{
  "num_hidden_layers": 22,
  "hidden_size": 576,
  "num_attention_heads": 9,
  "num_key_value_heads": 9,
  "head_dim": 64,
  "intermediate_size": 2304,
  "vocab_size": 32638,
  "hidden_act": "swiglu",
  "norm": "rmsnorm",
  "norm_place": "pre",
  "norm_eps": 1e-05,
  "positions": "rope",
  "rope_theta": 1000000.0,
  "rope_fraction": 1.0,
  "qk_norm": false,
  "attn_scale": 0.125,
  "bias": "none",
  "tie_word_embeddings": false,
  "parallel_block": false,
  "init": "trunc",
  "init_std_qkv": 0.0243,
  "init_std_o": 0.0301,
  "init_std_up": 0.0347,
  "init_std_down": 0.0347,
  "optimizer": "soap_variant",
  "learning_rate": 0.00987,
  "weight_decay": 0.0,
  "lr_head": 0.00634,
  "max_grad_norm": 1.0,
  "warmup_steps": 200,
  "schedule": "wsd",
  "decay_fraction": 1.0,
  "decay_shape": "linear",
  "final_lr_fraction": 0.0,
  "batch_tokens": [131072, 262144, 393216],
  "max_seq_len": 1024,
  "doc_mask": true,
  "z_loss": 0.0001,
  "train_tokens": 1085000000,
  "max_steps": 4520,
  "dataset": "wikipedia_en"
}
Each number is 128 + 32 x the weight over its row's rms, rounded and kept within 0 to 255. Layers, rows and columns count from 0. Numbers have three digits each. The size before them is the row's rms in percent of the matrix's.

# layer 8 MLP up, 2304x576, rms 0.0347, rows 712-783, columns 512-575
092:189156143138076153102151124079105117145182115125150068135099117138088092114176084120119095076115128212112064069098067167114099142157142112158171117176125138081126147176122165204091133163146134
092:151200134120112114145138155077157122216145122054109075099186173094121140116151122085127068072128121130123141183126152088092107162151140123110143183146131190182164125127147111141124140124106107
098:111148133157114126131151152143181117152184153117121115143156136110128098111119155105118106145057179182102126089083202128118087153160092106151106142141201122084096063135171114154149111071126099
090:144090156065177061164181134126105066031151089141134166119148115113080088130121134137155149177149176109108120169110137158136130094068160120153105123115123104176091131169147151124163175091098086
106:103146149104167165147168163113137086096130081153099115134066114135110126098144114181100093087099158158109135095108154132105087163177156110082071095068182187105238195144096116202112114141117146
103:123111163145170121174169178151168148129152161132152154132173158144184187089155201145132207117095135139111126098182142166127129104133108129117098135149139176149076073111077153165160096167102161
110:149206115135164087115154101200074109146124104046123086113085134129075124101139129129086146068088106105095160123117061120103114083176072163092163140112163099155114185157113117069111069106135137
089:145070121114123131119118101131152114090194185074093112162112102150190179146174140152166139090117142143107145125122107094161136100151114143104043197197112109104157114091115084209165150137120155
119:135113152131194147130131086179110098106154096083110139116087147119185184113058068136127120109140126197133121172135140134152127129126133117135125147107155131158163160144088131086150166189131132
098:130148093146176152080113164108118138085136184111087189101078146133072095178147150090115126122147123125101143195165129149073097122090141131122144089175087164101170185086172143092107103167170088
107:175173129159121196109064118140100111183123093109167093127155149116133151116106065116154147130125103176121115117135145080095130158211119122165175094086131113094131160106187164160069134087128138
098:140118100188111165175081132207131111129105121130173118081191151070119049121175072174129175159075107165191183122140139138109144088115177167147121067161169108126093153120111162161111075069150163
087:099139123099126151140118152179156113087105150118088110177100107154130142096113052186162147116148108161133109105097117155128063099133174106094125149130105142134162077196155091172158050142112144
128:136084071048069118158144197165136166083124090106186157139144152195130125163150096103135141131132120149132155087119091151133097136155161150103086123113103129096149136101149088066090078064158154
117:117132176140107123061199126082146167102094186094122164096161081114102073091070111174163084142174137101178113134067177116082101106066136089134172177128143137132098105156070169149148168151175101
096:145099172120178107139156105158089135135128099117136130105150212141090102143117109106116132081169117127100134074128138078096133150131154133114227101162178158086117151113118076139112117125061155
095:104094130111124173149139135158164146126149109151110123154155117124138132055171110121122092131158094110114044125150118128115162081133153167143074121125059112156074158123105163165156109116154118
092:153071147190148066080098161209200161113097165134141106150153127160149188114129132093162091131106143138084129198212132167168177135071118126097188152071167127129076137133164155103141111074102122
102:074074137086121155133117127157088151162153171148145089156169110124119084089169147136138159117094148161169102211146148127133184113126139149140141139101133140184143164125136132142063092100125152
103:141112168137114152191178112115172161164114102076146115119134147125109135180093122107095165171175204163138101172135163131140136145189109181176137134116060176163107156184109047154121106142110154
102:119088079121130063157120023148105137120122109095119085127139111162138139156102108181073157160121118118126138119148165147173135174104178144083130071068167162086104166130142140142090103127175135
096:095166135083165104135103095097114142125086100170107124119109134133162095102135143099144109146074121112070078160127128111120130073186132132121121152166131154076105094130152207053092058128105098
092:103112154196143092177131102137101164150082137143175136129130126152114141173187133139124164157075149153128143159123165117121154187127130170098041143064118132136129194136108146121133101172178121
118:102130167152127121088099097091126102116124065144145134128154079145174130125160150185060089119100126141096136095156187100096083085113175070119223092097150131178125116154133106146091114088098114
096:140121139129048106115121109130116062094137080197113135129107149118126119154180114092119136175082116099177169170114138104105123119132179127144038200163113095100094162075152148149078095106176173
101:104174101126152151122100115157076169146099117115122126143112131108142125129101151116147110170133143045125090138169119143151116052150131136121114204179137151189097117080153082097184099155158163
105:111094137150141085126087111096141101131098089093152137108073161173114140140120126126125128122098105183076120152125131171102152141090216075116130201166129109104147084169151130141157126084108109
094:139171103095178138121093109130142141062103171168148124098200157147109117133138133061080135137155121185137129142124150136076149122117088104126188124072155178087104086080122149165177083113089135
104:156205183140138149130111136098115062128162083130080160094117151181149140079134107191142079107097222073132070130121120103124156089135199157128077131103115165080117121066096113123176073118133187
106:038144222113148106083127112110106132119120150130089144161122152112081098143117092153089199137182149105142149071162142133204157120141105071123145119160150154114103091121128125096162141131164169
100:140157167125160181073096057119124185095068116099085116150075151089135166157153180134095155136162154079126129057170077165111113141177116097115162146109088122102087111127176112125091120130103129
096:104141148173154136116100077105112089117093076177119153172175085130132181148068078166153115132111120186152149190090150137116145078134123114149082142173112145120156112094119118145131146167176075
098:125126124128144126071140110165052155159147153125128108076114098151218082152024148083182162091175136137076120030138113146184110153092086171111137115135147123099130118085134102108111164098165153
099:144110143165096167133134088152097146127148184098116128135170154107186087119149136133167122120129171106142091100159143137120114189140098100098124174137075123152147101118145153130149118088139187
097:057125142119158134152144129120095148167120175115090123172149146124137148090121127055124121105140104115109182194172124119124154150120127115199088116177124083147218113096075139154087162090195159
100:153105159110110152084189123098156140094129151146164094130134158114161106103149147106065150155110089131102189112146099210104155164095166095171141143110172100090082127139161164111106139157157151
113:067125119116133127168171128090122121150124142080078184135128075145150087104140132153165120115145092058166197132108168171166094135184091090068145092143133107036131133138102185213164072135126157
112:105115073096139120168116148091135194123130161123105099087172092143125119138136109124148110132108074080159094120105212145157204142155154152137173166220120130181198122151105102173144123107066088
118:130131119084116150117097129129133170103159164096119062124154158110115105151116103137120167083148137100146171106095157097115092157131099066159032134142096085153094109156134145131155147138127114
091:112089150139132155117073145157147148146200070122143124098128099153143158140206078175103121101125119062158129118144124136109067147111162152163140157179142087152093175111177116161134141174158106
102:153162102127156160133119071115095093149130100136124220068105109120081165156147086177076041098065124191133138170137098094116131129114214120113094098139087160070108143128096128074104144079076118
088:073078106177141129073136149093100079059168066173179119104120147145145141141089139114124143146200106137152088187135089099147062136115109094158094130115100107123074171162149156170135097103109100
119:144108158145140190096170103137121118111166145179185116100157131131112098147051134095087153120167146155104070102128181132072140111085122165132138129119136148084169105108088170149110086118123120
103:136147139073082104179107117076052190129182067182081178117140127151139111139124168072170116173159108150130173135133190111161165076155120172115136087165163141123048155120082099080103133155121171
089:147051107155124172118177190081168142037143109131164097149121137113190154100133106130115108139131148130126136128109171166134139156184146120122091229120111188153123112086121119133130158111069128
105:084143183076183121129146095065104176162127143121113129164158135145188134194152167106171139158146168107075100109111131105117132122133191126164141146121127065102175107221115167112075140113152126
091:145117110075135138090134141120065156204177116177114180120105073112176102120168136137145163131146101129141120133172125076087124092119136092140056104146129108087160156125112136161198132168126107
096:140075106129144145101162161176108124094131117124151055130130101113082152159148091163143146196128147151136185110132144172126138155105099116122167100147134125138138150103098172146102158123134152
088:107083095141093129175083140162084167108111137118058091091098165090173141131075118121103085144107114080114139165120142130173113117152147075118110088146130190167118060134053123137143163139136068
102:130128103130162165167114080122076125129107167142161109164156099106129102065140142127138130137109127096086161117105142128142114101112121150119144150173129168143081128169099156078128138112147144
097:122174186154108143158127124124092103079129107201168071131147083110173144112091099128144169148162061070143132177113155115171183092154094104158116104108172182155124127064104095104113060187109089
101:123090118098068137133151108142114150119096108090169102131143171131166102149078195115187122152072153085115108144122118158113104169137124114147124109169150078145171116106125137184195117144137113
096:064134139154202126131141119176186116081126087079168120129128158139164176171165122166096138100175154135128136182146123107128106136122113126142101148112148143190167134111174167131164127085137172
088:130105084116130105127158100093152080130165194133084175110098149113163076078126123122082132172127129137104110165123136080089117065039092134121195116098197123149125129165099136139124096158108132
095:168198128082121123097145140113156167140088187174154141112126117144159107149092105118174093123076108083105066154145114152155110127161131090173126100105088070133100183132139111159125131165178120
100:146126105136114165158163135113070074119169103179080139104135100179057075161082165163091084074129131170087101133120159098137132062149104151098185088119098139095110150170153104138226067113126066
108:172128129179136124164130109139203122118124171108131113152144135129171170143087173123167100099151155156097113131096082100084040065172095143121172155221085174122116122055126123137067148133173119
094:123170124110133126133155101084143085172088145118101128158132116174193101152125155139148104131081132113132189178089154111138076181112152123080126125130121109118146119184132139139123129050119163
095:125145134127112144107164121134132133095114158163113126136161153161065177101144143111102155112160110175112142166112128127088109171164098129119093146112135149106143065214102173124145131060107133
108:113140064162130091145139137072111141092110159105130095081122145077132137122141118150086170160113125092121070174094151155094116109095066139143196138114108130123118069149101145172134083094122075
109:146180101113116116122147090141091104091103114170168065071153102151146115142152146154155095124147106149138121120113137163127136131142100132103153126106121153128103087176171140168182107128090184
096:120093101146117110162140112098081189093121136147129059150055106151056130086170094134091070182099126099182140136107203151141119120193126084068107158115142163092182150108109158088079085053109129
090:177107108108135073099159180128119150074135146150113143127156144098149105099117108160166062123173163146140171089133082178122175093088111123138122145165041186032172103107096151164177134156106085
106:109086173115145090131148115178181168054081140101169165107093060176133137143162059091143111105106191110117120121108191043126136080100141130172109118188062149143121147114099199112153145171179185
097:131159128086158142066141097147162154121106186132093097076090114121140139112175133135173134116123097125143098151123119151183096189045105099133106059082102193162129115145161194065106114127140150
099:146128143134143108048188152143119089140138153138184075130106085130172118109153123127155156138161098144162108131142142109152130127063130132197105115136140136165196125114048109119138178074146096
091:143129087143164144158116080110110134080121103148107154121118084123126157125096192104106130098063121170119139144120120108089159107065140106107110181201169207143134143149196103158133117112077206
096:085139169167140097107149046132115145125165097176084114107148119136144097165171137163134092155125172071164155113104151131139090124131147138164110111088174089147224126122165104231144159147131096
100:151137174139081157116121170142149108150161062103133180132108140160109164143109082072150115203095133144126114135172201123106132132149166157103099147157135088145104113121135110106151171162128129
108:141167137107129132120104126122161137135100101151148153194099190123076080119192104090130086079147100187135111115192124113158126077152113107143126072128087123159127123124178141192186093115188112
096:106136172122121082107119106135075145120103152148200075140083145116102110159136194065129102174119093197163183178168175144064187151123164142146119179122183153155090081132126114145111144133145212
091:118153132128147095080130215111148134104107205114097139111113092054106133117138131137188149131151097144151116157057134081136139110085097149113134137161121137204124131143074084173180154088114071
# layer 8 MLP down (transposed), 2304x576, rms 0.0347, rows 712-782, columns 512-575
096:153118160088145117117114124128124122150177220136099128102089142097113121081134165097170070163140136187110146153140179103118126128076122103158068070168135100093099162186164128094127147198145143
096:143069144090176165112130132089136139139068137129128111122063087158099104172136145110111141174093096152095122072119140168181104102188070136088176145108148040132115140162073107131107110188145112
100:166125085122140133181146116092122125175124145144128128115125162150071119143097154100116151117179159132059121152147108074089099107121180106131130143159093174140109111144145064150134066100091168
099:163187112080136088110078140174142158119098163101150120122090118167103112166126116139086103098172158139106133157123145173141138095127148061138094117083134128079060160084154136191172117155123143
099:161207143133098097134186104102138137224098156109131130109083144084129160115098125073161178159150102128115158100080145133115127119136104154132141153081205122112122131102096158196089099123126101
103:155129149121131114109080159108164080178139167110115105091129129148143159191159068150120140093118183138156128089127150197128137104117125157094169115116114123173131068125162159190127121160112107
108:110162181089166101177122113133153143103165084103131134092119186107173126141148139100068065162175119103140103117066122194146099116142107164071165169113091153114111169155111114131139116068098119
097:080151087167117195089157176159081116121102106102152081083125130116176140109138130168132170137092151109131178180211169143148114117098119107110124109131123093141114128150138100145114106124173107
109:137089098163144069132125116156162070125096129039132163166089131106096142080082096145153113109126123148146133108102118127086165150135134138107164103095121097126130177100097213102133149142096148
104:138160130167101100098125117107151147143159117135147156160134146157126084106169125110101153075097051088107137114135113104120168108119163120099082110076086240103101140109148158174135145174094095
101:173126113153130128138186126195107140082165136164117138135071154104166124118160125168155192149124152080089122164101195156095088071097117154192133171173090094104115085151117166148133146140089104
098:145135144154115110170180143144113023088089140142114108109135141099182132124088145178130141092075184152132117070162155101141145172121113126114108110105188129170101138119099114140147126117139137
096:138106074133156145100098126143139077114172114100149129109141124141153154077111104090120094133111164142074127153133136130122152172162129178052105116202081149083143067072115109113130147120113084
102:135141155132100191126133161094139143172111144148155137138188132190109121125162067087132149113161135143104114095161069136090121155126185129100097186072125087110088139065114121136121107108092159
111:132174205120126143122116108115122169128114179110183147128141140117143108108109071141119171190162092119193094114114166194152143125119134114081147136154112109143088147109089159163109113133168109
099:095115141121111090208060120132064156115180166139150163089120154064134097123176145160176128064113172105140127138139122083095077142133093072116149138105148110135123208117141119109134183178163167
092:162113164191096110115130143106128162107145069163119074131113204120095067134125107147133129203065103153177131130100176191123102178187124182147179099123094142100139128152124096111116121116117149
096:136098145173147127142165094171126086183128106157071108095127108117152138113083134094075123088076136160124136129154202157151128082120103114115176115114118143151124118129155120131049128141078165
102:137138132079129130168147140134136166143090186130139165171166125134091093152137144142154118114103141105117127121151122166160092139152140160140111119128073254101102120116113105116077099150155150
095:094113115113175155116112080122125095123103134082114125106105085116150111120119142173093132131106084113085141091131132161145083094112136098112121184088150081118145128156104145101133100063116137
103:149127116131093107112135161105141151143060110169130145189093182142155135097104100142134100074087121099097126084109157112155093142147146147128133097123150128134114139115135110145112050175117123
099:101116134102122072128163118062140157101107102124108155170188101110103137095146176109170148164159094118145137151138172172118069142136115167123152105155104094091161162119104110138159092161158135
095:131163158122114093152127120162155095142114132055101127131138101123182144198088175112212139107088161081168145130094133116137121145158119098181106137174092121139117149132148124106141138154086113
105:151155143140071103127147128106154088132122145189107143118162147176168114129198175179140179147111128148110184120116094138107104166112137069133158134173120197143134127150117088134087101180103134
096:110168174144116064113139079142133147126166181113133143130071148119143136153094103146137187186171097099152152137146162126157102107174146175162197132136175093108108114119127129162167122109155111
091:090115131138160155086189144126108185095099118169127122177183154085157159095151173110110090184151087122171162113081096084146110116139158148179121114096104119109129130093107116137128133165136121
105:124145168165092160156112106136140075201049115081092144162127078121111116156133108122128100129131132110094114148136079140134166111105106155114096089095212100143109085066105100155138115073126139
101:147086118119145138126108082092130108131118083106098073111137111172110096144086143118086136178119168098166054107124116153120178163154134102121103160107081104107130130097163186081123101139114127
106:144140136136118079122138101127111146103178076118143173072153167156121095098174096170144114085151221097161128114119127123084187118073140143116092180151183127160163200039103167069135122140106148
102:144130135155127121144110190156080112141129074093113120137145149086058132139107215100136154088167131086137144137117133168131077115164130159119160140077160143132169150103171176150140163141105121
102:147143149094141176113153070117127156088140126152146066137126093110127103150122153128127091111122089118171082170131164095132057138186097122132122102161061096132130165064130145085184093197101190
098:060130081142092099110121112111118073098082114121119083174180164134139181139111118163114100116100073156126111207081125185150122073120161135148069135107152134109150130151136107150145172128107090
103:114158107175149119099129122135091133143175077130084130103088091162204101145087102115100170109128150168108145013138127106174102124125112171155163093126135095129152157068145079138153172129155077
099:148083148139144123154082125158174130108154167106132115182163132157145168188094144121165135143163097144093121170169166141145136144142086141135144112169157094091120170143172125141113130141149153
100:111122160178176129153115078105055139174124154118126130104136101131161098102153170139073096141167219140151090112139100154134136152123170115153163082172151086126158113110089054165089177121174129
099:106120151142081144091150184125165177091129137206200117144157162106147142151188158118123132216079088111143109086096164107102079114084138097087142095077097154127150132071148123179102101096100138
106:126143179147148123136155126129116151099097053114110120085133121159176148097118107180161147076088102104088209086132163167151099172125129195081162096194155169075201101134092116148146106124164097
106:086121056153138136133159123076157120110098093140124086085111117078161147134106118160133093100051152060172144126118176190126118142192125162145136106140172064076119149101105133157078128087088076
106:117183141186126088125129107156110166095112146149086176168100017103098089164119137103131158106123122119084166127172151110142119195108182129091127176094086049148113135122076078098116135103124155
119:099167098102150097081060080130180095118122122149124114142098114118135127140133121122124118158127145165104144190118111098082172155111164137112100096181112153166182108152141109131100131138173133
102:146131131190111085089129046085144088114101109140126188109083104069112151093205066204091112073166079178143074208142067064138157132094123149160049116095146162147121117107089138117094175129179091
094:139127188152142077096087149092146105102080143214135125110140132141124137151124122135065163128175137082159129104122115170108080131145130157117128092152104157117117116117118144130203147122141133
107:078125145068140075138110127134130144147170152152107134150126079079118129110134142136123120094132175084145149106136129166136118166088094111122162109128159153109161093124137144098120152051158130
104:168134128094115152120141067165105152113166136147055105146156131158210085105146196148164140160168045071130154073120132077125189172123118168104143133164187067125130163146121040121088124080105141
093:155143162169108157123109095105139089130087141179115152101117189135103124133131117087113118160142146118121113117159139106107109145067123179136095064123157115145206143142087133134128057127135148
100:136124145108122087134175117188089091085155145084157142169088093114086096096096125110162115134165103128165095107124087124147118149089139102136153160133134048203076109113139087182103141104136119
095:110121162052118128120089113155131161155114093152084089133085110124114085113116128126048166084130104106112090115095138178160128150200153069099125130122114137127088166142123081165181177104158117
095:091087145113104155103162120140128116094136092112078093085098103134120147166137084179106097037130165073150121147142086138116197088095108137124094101070148085197144122081125121100113143070178147
096:126126126156177142162126114116126171126086108093094117105158088178092117128147129163188138113146161113128096072150080118114101162146144173110096161094112145151134161115169102103140077119106196
103:153110136172092087155156102121120165114131172159125120133124083158132091115154130140149160197115152088107161133114090097187164100124164080069115130107132188076161162109126091099120172132139116
101:114120165152130159082117146135127123123116146159067200125079095131112138166124127096082161182155110099189092132146154151185100147160127157112085164067125125116073121111075136136062128115132092
100:148144145112084166097109153120140119156119129080072134121137146059117131200151194118186129142078156062108146111128144131112104102122081064115091129109142143087159102130127111093097110075144117
095:129171166133114120135137157131078172139188140176182119161142170170147140078128171117156080131154102165129111160108141159099191124117093075187126129086134145100070158092116141161098104081129062
091:151124116154084106190160165127124080117137108103129106077143121125074132102101097137199155085183172126073177111145167126158156127151087097143098142141082185110158157070175116121147125145089168
096:163194169091122080108114150158116121089129132100152160145141167108096060137154176195158103148089142006135182134175118180164041126133136115092194125169154104142179180116081169073138122167112106
102:146090141141120168122132094123094121139120136163040123162128153136077107148115100106088122061207128134153114112127121117120151153144075083044140103116120069088159152155144139114174116118106119
103:146153146069146127144092074140145134125124121163072106166112149054113105118075171127163137063100129117175083198148133176133122172145104154132150128178067129102049114129108160168112099190093128
097:160089101122122154171117149115180086109107112191105138178185189149135141142174102166084115142168122060106154118104106157169115106105165112171101154123067118149109077126119120149129157089088101
099:153143120098122154105142154076162167119182134141178125140111150187146133133212151097181166067101138166183094152112116186159090116131109075117104093117169107152184119095119172123194128153144147
103:139108136134106144113075178128127115136116169114158093149137111191107062107134096139113150133075079176149116154140143178154129103160077102085138097110130197136172089100085077153201113143145189
104:129150081139135151124142091119130103103134135127195061146098161116174092197127125119153141146115100130165063116131210112184156052221095111167148094147171126094156100154189158172121091077120149
100:161143109165079077114128105132116145080144146174144086153118133128111099122147130159114056163169053142109143071072177136153113163141121105156136158164159048160150196138102187153092103082181141
092:125159158146135068116188108168150161149128109195125083187114150104110134144098102063095105161153102147207085116154151124137095140149100135145122167094132131082074140098123117099142128089091125
103:108104086172103172145101127110081155105105139088089160189115162161174189120131153097144168112138111142128137116179185118110136141104176114185159148162095090133123171156095139175148111144176075
101:107135132129089112158077060143149128203108153127142142154116130112205162103141089158092168116191083110090091138056111106114144143095157141091070068150086139163153126116160154196116193116122135
099:114104088178089087136144122099085154082154073153202142132072159115169118147118101179106115143131166105085093076161150116099128156140145055136151138132172113160125161129076138140191158096126166
093:085171143157111120140176137119111139142095153142182150157158202089123091136086149147104142171073098126140109133076100121154081137140100164072125190120110096147074136070073127126117167114167107
102:022124141136055105149155128085112185122155121120104114085126104143134169113138108125142094093122153093137103083147180171100148124206152188161160173157170085094166154120121149200148156172142116
100:118151122103106141151174095193186096129109128192152117085135114164144147141090162122124106087187125092152102137155134120160163167119151143132115156182118143113147101089137108112105145099152160
098:126180165140089083171126117135141122105069177207118151117166090134136124125164135096146125145175110114085200126173103173168124111196174111151101110128127145149173127201144101140126120142096153
101:116139206086099149126058132163092087104151128124165113107126124145174114102127157148092123135099153103168166129171167147039066149092136121150094187129105141060104127138100146137146135133235154
# layer 8 MLP gate, 2304x576, rms 0.0347, rows 713-783, columns 512-575
091:087097127110136135150162099180228129100123093185077148158143154153135175127127122210098122096118069122170175129098140104151100093139072151129079106140144061068121151167134168174150114095068154
097:078131081155153106075115194161158144145162105122140083155138133111136121130105100061111107146141168156162167094117133160104090139081102137100105109087135112116141124123151136102165172163151134
092:113084132052177151163176186127075127072118116132110176110154163067106112078154157132133138126146185128128091148176133182089145078101131115134140215105161084134117089102114100129151173104145079
104:072190151099132155119128162099153089178118121183110122108137157163108171062179098115127123074171166078141156104129121148114097141128097111096139126085150083136161153140161068155109110177109083
106:159064164165131126106099202168131122182149155080129130154150146163089146090173140129142145144170091138156079114176135196089147146126070148113182135089167172152134142161125132145136090076111148
110:142136168099097120161129096152109150119162137103140037115098141071101091124125103175083110053129120059138134108083130163146091114129125135085172150146082116164041150106173122106159091142118112
087:092136150148067174151094143085143175126217091108102088155157097071177167093110120104122147166163097130131131184149136135140112119097151154096172093124099146136128176176077105103080092156150091
123:100156084115091134161120191150116149106129157152113176166144076123126164173109109152126158114117171105144115040128170103083105120129155147124182149149085152120160114128188097178086132107124171
104:116146143112058071125176080094078148139182106082178114133154080133109114083063095133144151132165139100182143133101150090162147120092044116109091203112133163168140095126136103175175146102120175
099:087119150095124093163144190148117145134119125104124110143072076126159076128139130121056136102177098133141115154098124133047142197120057130097121181100113131159087124149132106119183150122123125
091:107099077164183131084132132118112148106111108136142155182134178117161133107144120125137139151084147105111198176128132167148125100109141143183068159193114135109137122123167161132142180100146154
093:056167144134135189111124172130093154185121082088153162133153161150108111144102173137107121173133111114173129159104155141097099140127131180137114114143123128159102124125073131149105139161150133
117:139084113086135061177169154138082155107124151189159197110091165181088137106109150066140175206070136159079122088091139164123176124093101149042082114102145122076149149124120057092093138148185192
109:093126146119062166090144140055107191127111183120159135076149119058185093098072101139115156141204146117152197137115168095116135148078097109128126122151172140078098207096105144169080136076217122
094:106145143152121094135111125139125115160104110135132143100163129149126139099182095058130096187115219098172201114180129171098179138120135154156101109104135112176066113102092107188117110120153154
095:144131158176092140093190121072122149184153088103148138092118171122096164138118109101078112170187115113129095115080128127039186182140182110126181095114133088093155135106145136085099161195132105
093:110119143123110039121161177199140146135167154115198145143147170131122171156171116063153151119140142120116124178153104086133168139109098163076191122118136081133089123091131152076107143075193167
103:128132164136136113127108108070101125119123107173089132084191122166121149154120110139117127091056148117127153157144090151138071143126105092101164121091116202139091122119145105178159112154089132
101:144137205094139140138115128062089142172117065101107055096067136106068147132090086178093117135110147120113120170097166177062074135109119119195107149166119210127109151139118125151101062127201106
101:127190122144104157077096068163108105093113135154188199131111123139156105117215131101109126123135146123123127118152139158105086149111150179060127117198137109124114121119166173136151174107086113
097:158098109063196166088127113101098096086146124164127188147176128142114124162120139121133117080159103157140119175109169086124118148128138142098134122087084160151090118096113168179129150094116073
091:114136162185099138134155055093123085160165139124143151154097151113181145150123138112115150128132095154123126148128120177114130140137156113193086141157156131074138097076130084064106155099143087
112:130199135108103160098117147124155064126072099170106197135090102101144114151181164142115070102111111154133084176165136036111168125129147057121170068175134114147077127124142036155129138132111116
096:107123115167143133159138143153116170074165138131124098117143093135132130134119138095126129124171134097126150169112160177188095147110146118105240109112153131154056060158063128140102128147129079
097:131105184085158131121064117083157128136151159107154128180152117099176127133112122125110154173148102173161168096138131099104119215112081107169178090070133103087168152137113165125093160101117080
101:142125160087151094137108147131073145149147136116114117100136141129114120064108148118151112134148174066116148079115114144139109192131131143145195110186129148150161140127100122151150155129083104
094:130158091140165147103111168078121092147091166151143140095117146111151139128143076117070103123117083119149124170099153068115090130193120135107126143132117173152054125129129124082164094091067134
106:095137086116105121127093109097185099168100131103103062143149119118086092071082146139108135180109117140103116196134132127174108091151146089098179133135161169142091103185126120141154162121144064
100:126116184101204137092089131100076153152113106069146142140112103064128148155131132057085122143132084137144167144097156145126128079115089066123139183111147137141134145135080160094177162158111106
100:156126159116095118108127142158131138155139127116143148137118170062118168131154132117130116167115125167133168171099151143053104150151136131145112102131126113140072137134153160115139114091089166
093:098119067119116130163096147093089105201132170093131132171174103070129151125117098175072088130124152132105128188039100135082104138136186112100084090070110079115148197127139087149142137173145152
094:053083068124158160175134095134135153157123136098162147155163156166143127138138103125130117070148124125102126148127094068125160102102078145068221093113130142188108110122171142136127132140104128
095:094194075157126095099177108168166158128094086156140116069128114190054095130112145106093087107144119120126139142103130138094136101139124140133150096108104118123081079164060101119134141127134073
095:157142100127158121093087087126050114106142116119143133184096132079099145179153131145059105169180103126111162137154132161130111144133061093085112107098119201122121113098140154119113097133151148
102:151154136121154095121158165143132188132152045085085171194125128105076168137203161169193102168132151126181112054160162159107098127158087143139180102122074120104117149099096150185129091091098165
112:118117125176142109136110156094102101124133094084079103171151115082118119167129094132143173156130096095141170104128114143167118154109132145164233154200209169130151145155057163144111110134157138
099:089062077099152171156152173074153180114152137157054121092129117095143193122117144157141136128069102127134098111155164095164132165127104153159125127096180113102150089103098135152124155091155064
115:133175134112133135139166169118204111155069046115143113084130114147078134153112142128178129144097134166151101125091125119092130082206143152133087122143081137103132104115111103155103155099138157
090:091099147179126101101144159171106171112120062092130152095140132195162124132164052185108100165155123087176135124104106112180058126108121162133124154107131121110097106145125114124172168106125084
099:077173096073143145114109161131134173149133105177092186150105171089142118132095156211116073149088173122133200155103100144158138128213165130122158113156176134112136132094128087087125150154108195
089:146114106121107143152142130118227115107136106129199167175108131109141118132168121082140104096122199103076173123131095176106113098117139160162149140101203155131202130111100092137118107127075068
124:111128108132121120193166157097137113182141061185165133131077134141063099113057127082084102103186137151092059119118168173041146095129178140053109161126182184128174068127172131136048146113088128
105:054092133120112131132082095146115093080101170104108105146145131152105087084130107179109167160129058117119095173071109098104108147119134121139162164113173091112111120098095086155119099104136154
092:097096069122112084099187128118189095131125087074166153104140151137115121121119154129105152134183148159114064132180131097150100097098158071112096082133143094125162154112107134102170165100176081
103:037135117129117130143097070104084111165136172122106128075054157152101126127157162129187136133091187106105111050154080178128111125140113083143190085148124154125207150120139103108110089125147104
090:066104165146125136100070135182185111080148122133139110127092164080173106095095100149134083135189128146111100140104160112152111118109096128115134122073134121135086148112161139115123148165157118
093:128087102156106183111176150182139079105132136175176098133136117144104098197126098147134106157124068117219148128030157143115111121134097078099191082136158133129120159105106120100144156105105116
094:165095175149107124133156147152197165090150123097131168114082099165177107148154146179155073104149079066091150193093103101135152132163119144096091105107075116202106170120150103053131116106099183
107:083115129132124147114100123126122146132124109050186157114110120102157121195059105143092141084167161104113161149130119111126065172103068163124107114126167095098108160148171145124143176079102152
101:135156097124136132077113147094151111101130174112154126192163142106164109137136082140109105106163135078169115114126124137157148115117101148117038077151132120097138113153116149081149075099166131
098:120198109139081071158075177121108131128077162145100067140098127114160136148096168147151137156114130108109096134123130161171131110168147109113200124121152131101129171136103127111058209162122133
098:211125136122119077080078150061149152117116147143100121152127068088083090133106109086143123180090153074151089123105134123098117160150170122123067185110138135123134140143152107112124097141121115
087:107138117128106108104134112100116098139128144126151178138170171109143110117141162090059151150119110141091153164077149142071120079075143128129187128129169090099149123163121124102116105150111131
094:171148147123119162148092124128122141148139184121162186189098112136179116110172113156146141140147125134156114088148149124160130149144169095084141080163154157092126107140130125067129104105063172
099:130139087136102139122107128098131157171129087140116105180122171113214101112162108135109135174142137161171165122074118124117146154117128148112141120165052139157126171098083176091129093071115188
112:160135081136111085116152168145135132147159106125138138121157162168147157118152099159105093161128133114163138111105100164161186150135117085134002135139075145154134116151193136112174054131143180
095:101104169141097085135115181123112092073141125147165089166074163094121094136102129096129083168185149136137130121162133097142191117122059167156149137155171156086087120081133081149094128195108113
099:118122182153136084168127103159111141098120137106073106083038101113104069165103141152086079147130161142079152126191135138154124119094086139140188139183089159151113099153136123145135158167122104
101:115140127134152119169153133100123154155154034089110154119102139141090144148201142069132129129117193161224113120113164145177125123148120121101108118133159117078173127115066138114159143169146162
103:068126172081136119114136160188143105159135111166079105129138173155137146112132137130057131162122149069132153106084121128156141189151155118131129117170134139160155141105162134169115174146097083
097:155126125097119138098127150188168062094111141162084142167186174175159096157153110171147185114148159164061143092126082095199134130092146164140125073116140140131105114107131152134186111160120152
092:113139195176081126162179118147187075154105056108191087128141122143160158118143120060091176136127114107101075165147204108137074108185092174108163143128196144114098152112168167117150102140114133
109:211141103087073159144141093205160172108079147086187128158119150128157168123137162126134155190093087122111105075130131121090101094116117097189115189179131161148192088132116168079134102181153136
096:146148172081087146144146083149135090145166144122139138120119098113128065134143087106124105145150095110127110126120091128123158122065096158109102152145121200103114056180139108137113164133127100
092:103111111199141141128176124106081162157147143082166112088112156150053111081145159129139139122149147148119167097070070157151108100121106155136147155161147110168146154167180150092127118121137078
090:098156106117083152135135140090112137127102130073135143174190127102137087130122128118120129127158118103088158120148127156143092119067127140125136120111072079084133109103036165126117202109138111
093:165188128119143092191117133163058116141168194109107113136121125104179100112158081123080163159147179142141170153142109178176133135066115148115075132175084130159133133113132137082119141093091093
098:149203148143048143101106107154132113121075064096063172143140090121073127143117078017143091165093144078127111196123207155085129129167086127072131135143144164094097141095120124133149172098088122
107:138108038108175153114110103098157149144087078105176150198094158113153139080134158136141090144124090165111125133146187110179164128066113109120146117132104111145099180136127150089149134126185094
108:099081114138139080124115136155112095095146113151131135039142133145189133109076157176130089098145113203171098079089108185140109136107134165111122125147070131078105108167113184101121134032119160
091:114161159085185108146142100087153145099130129063112168096106108097183113094118101080114131115139101161135142101112116150094189181113057084089101121138057119122121158130142168124129116106143143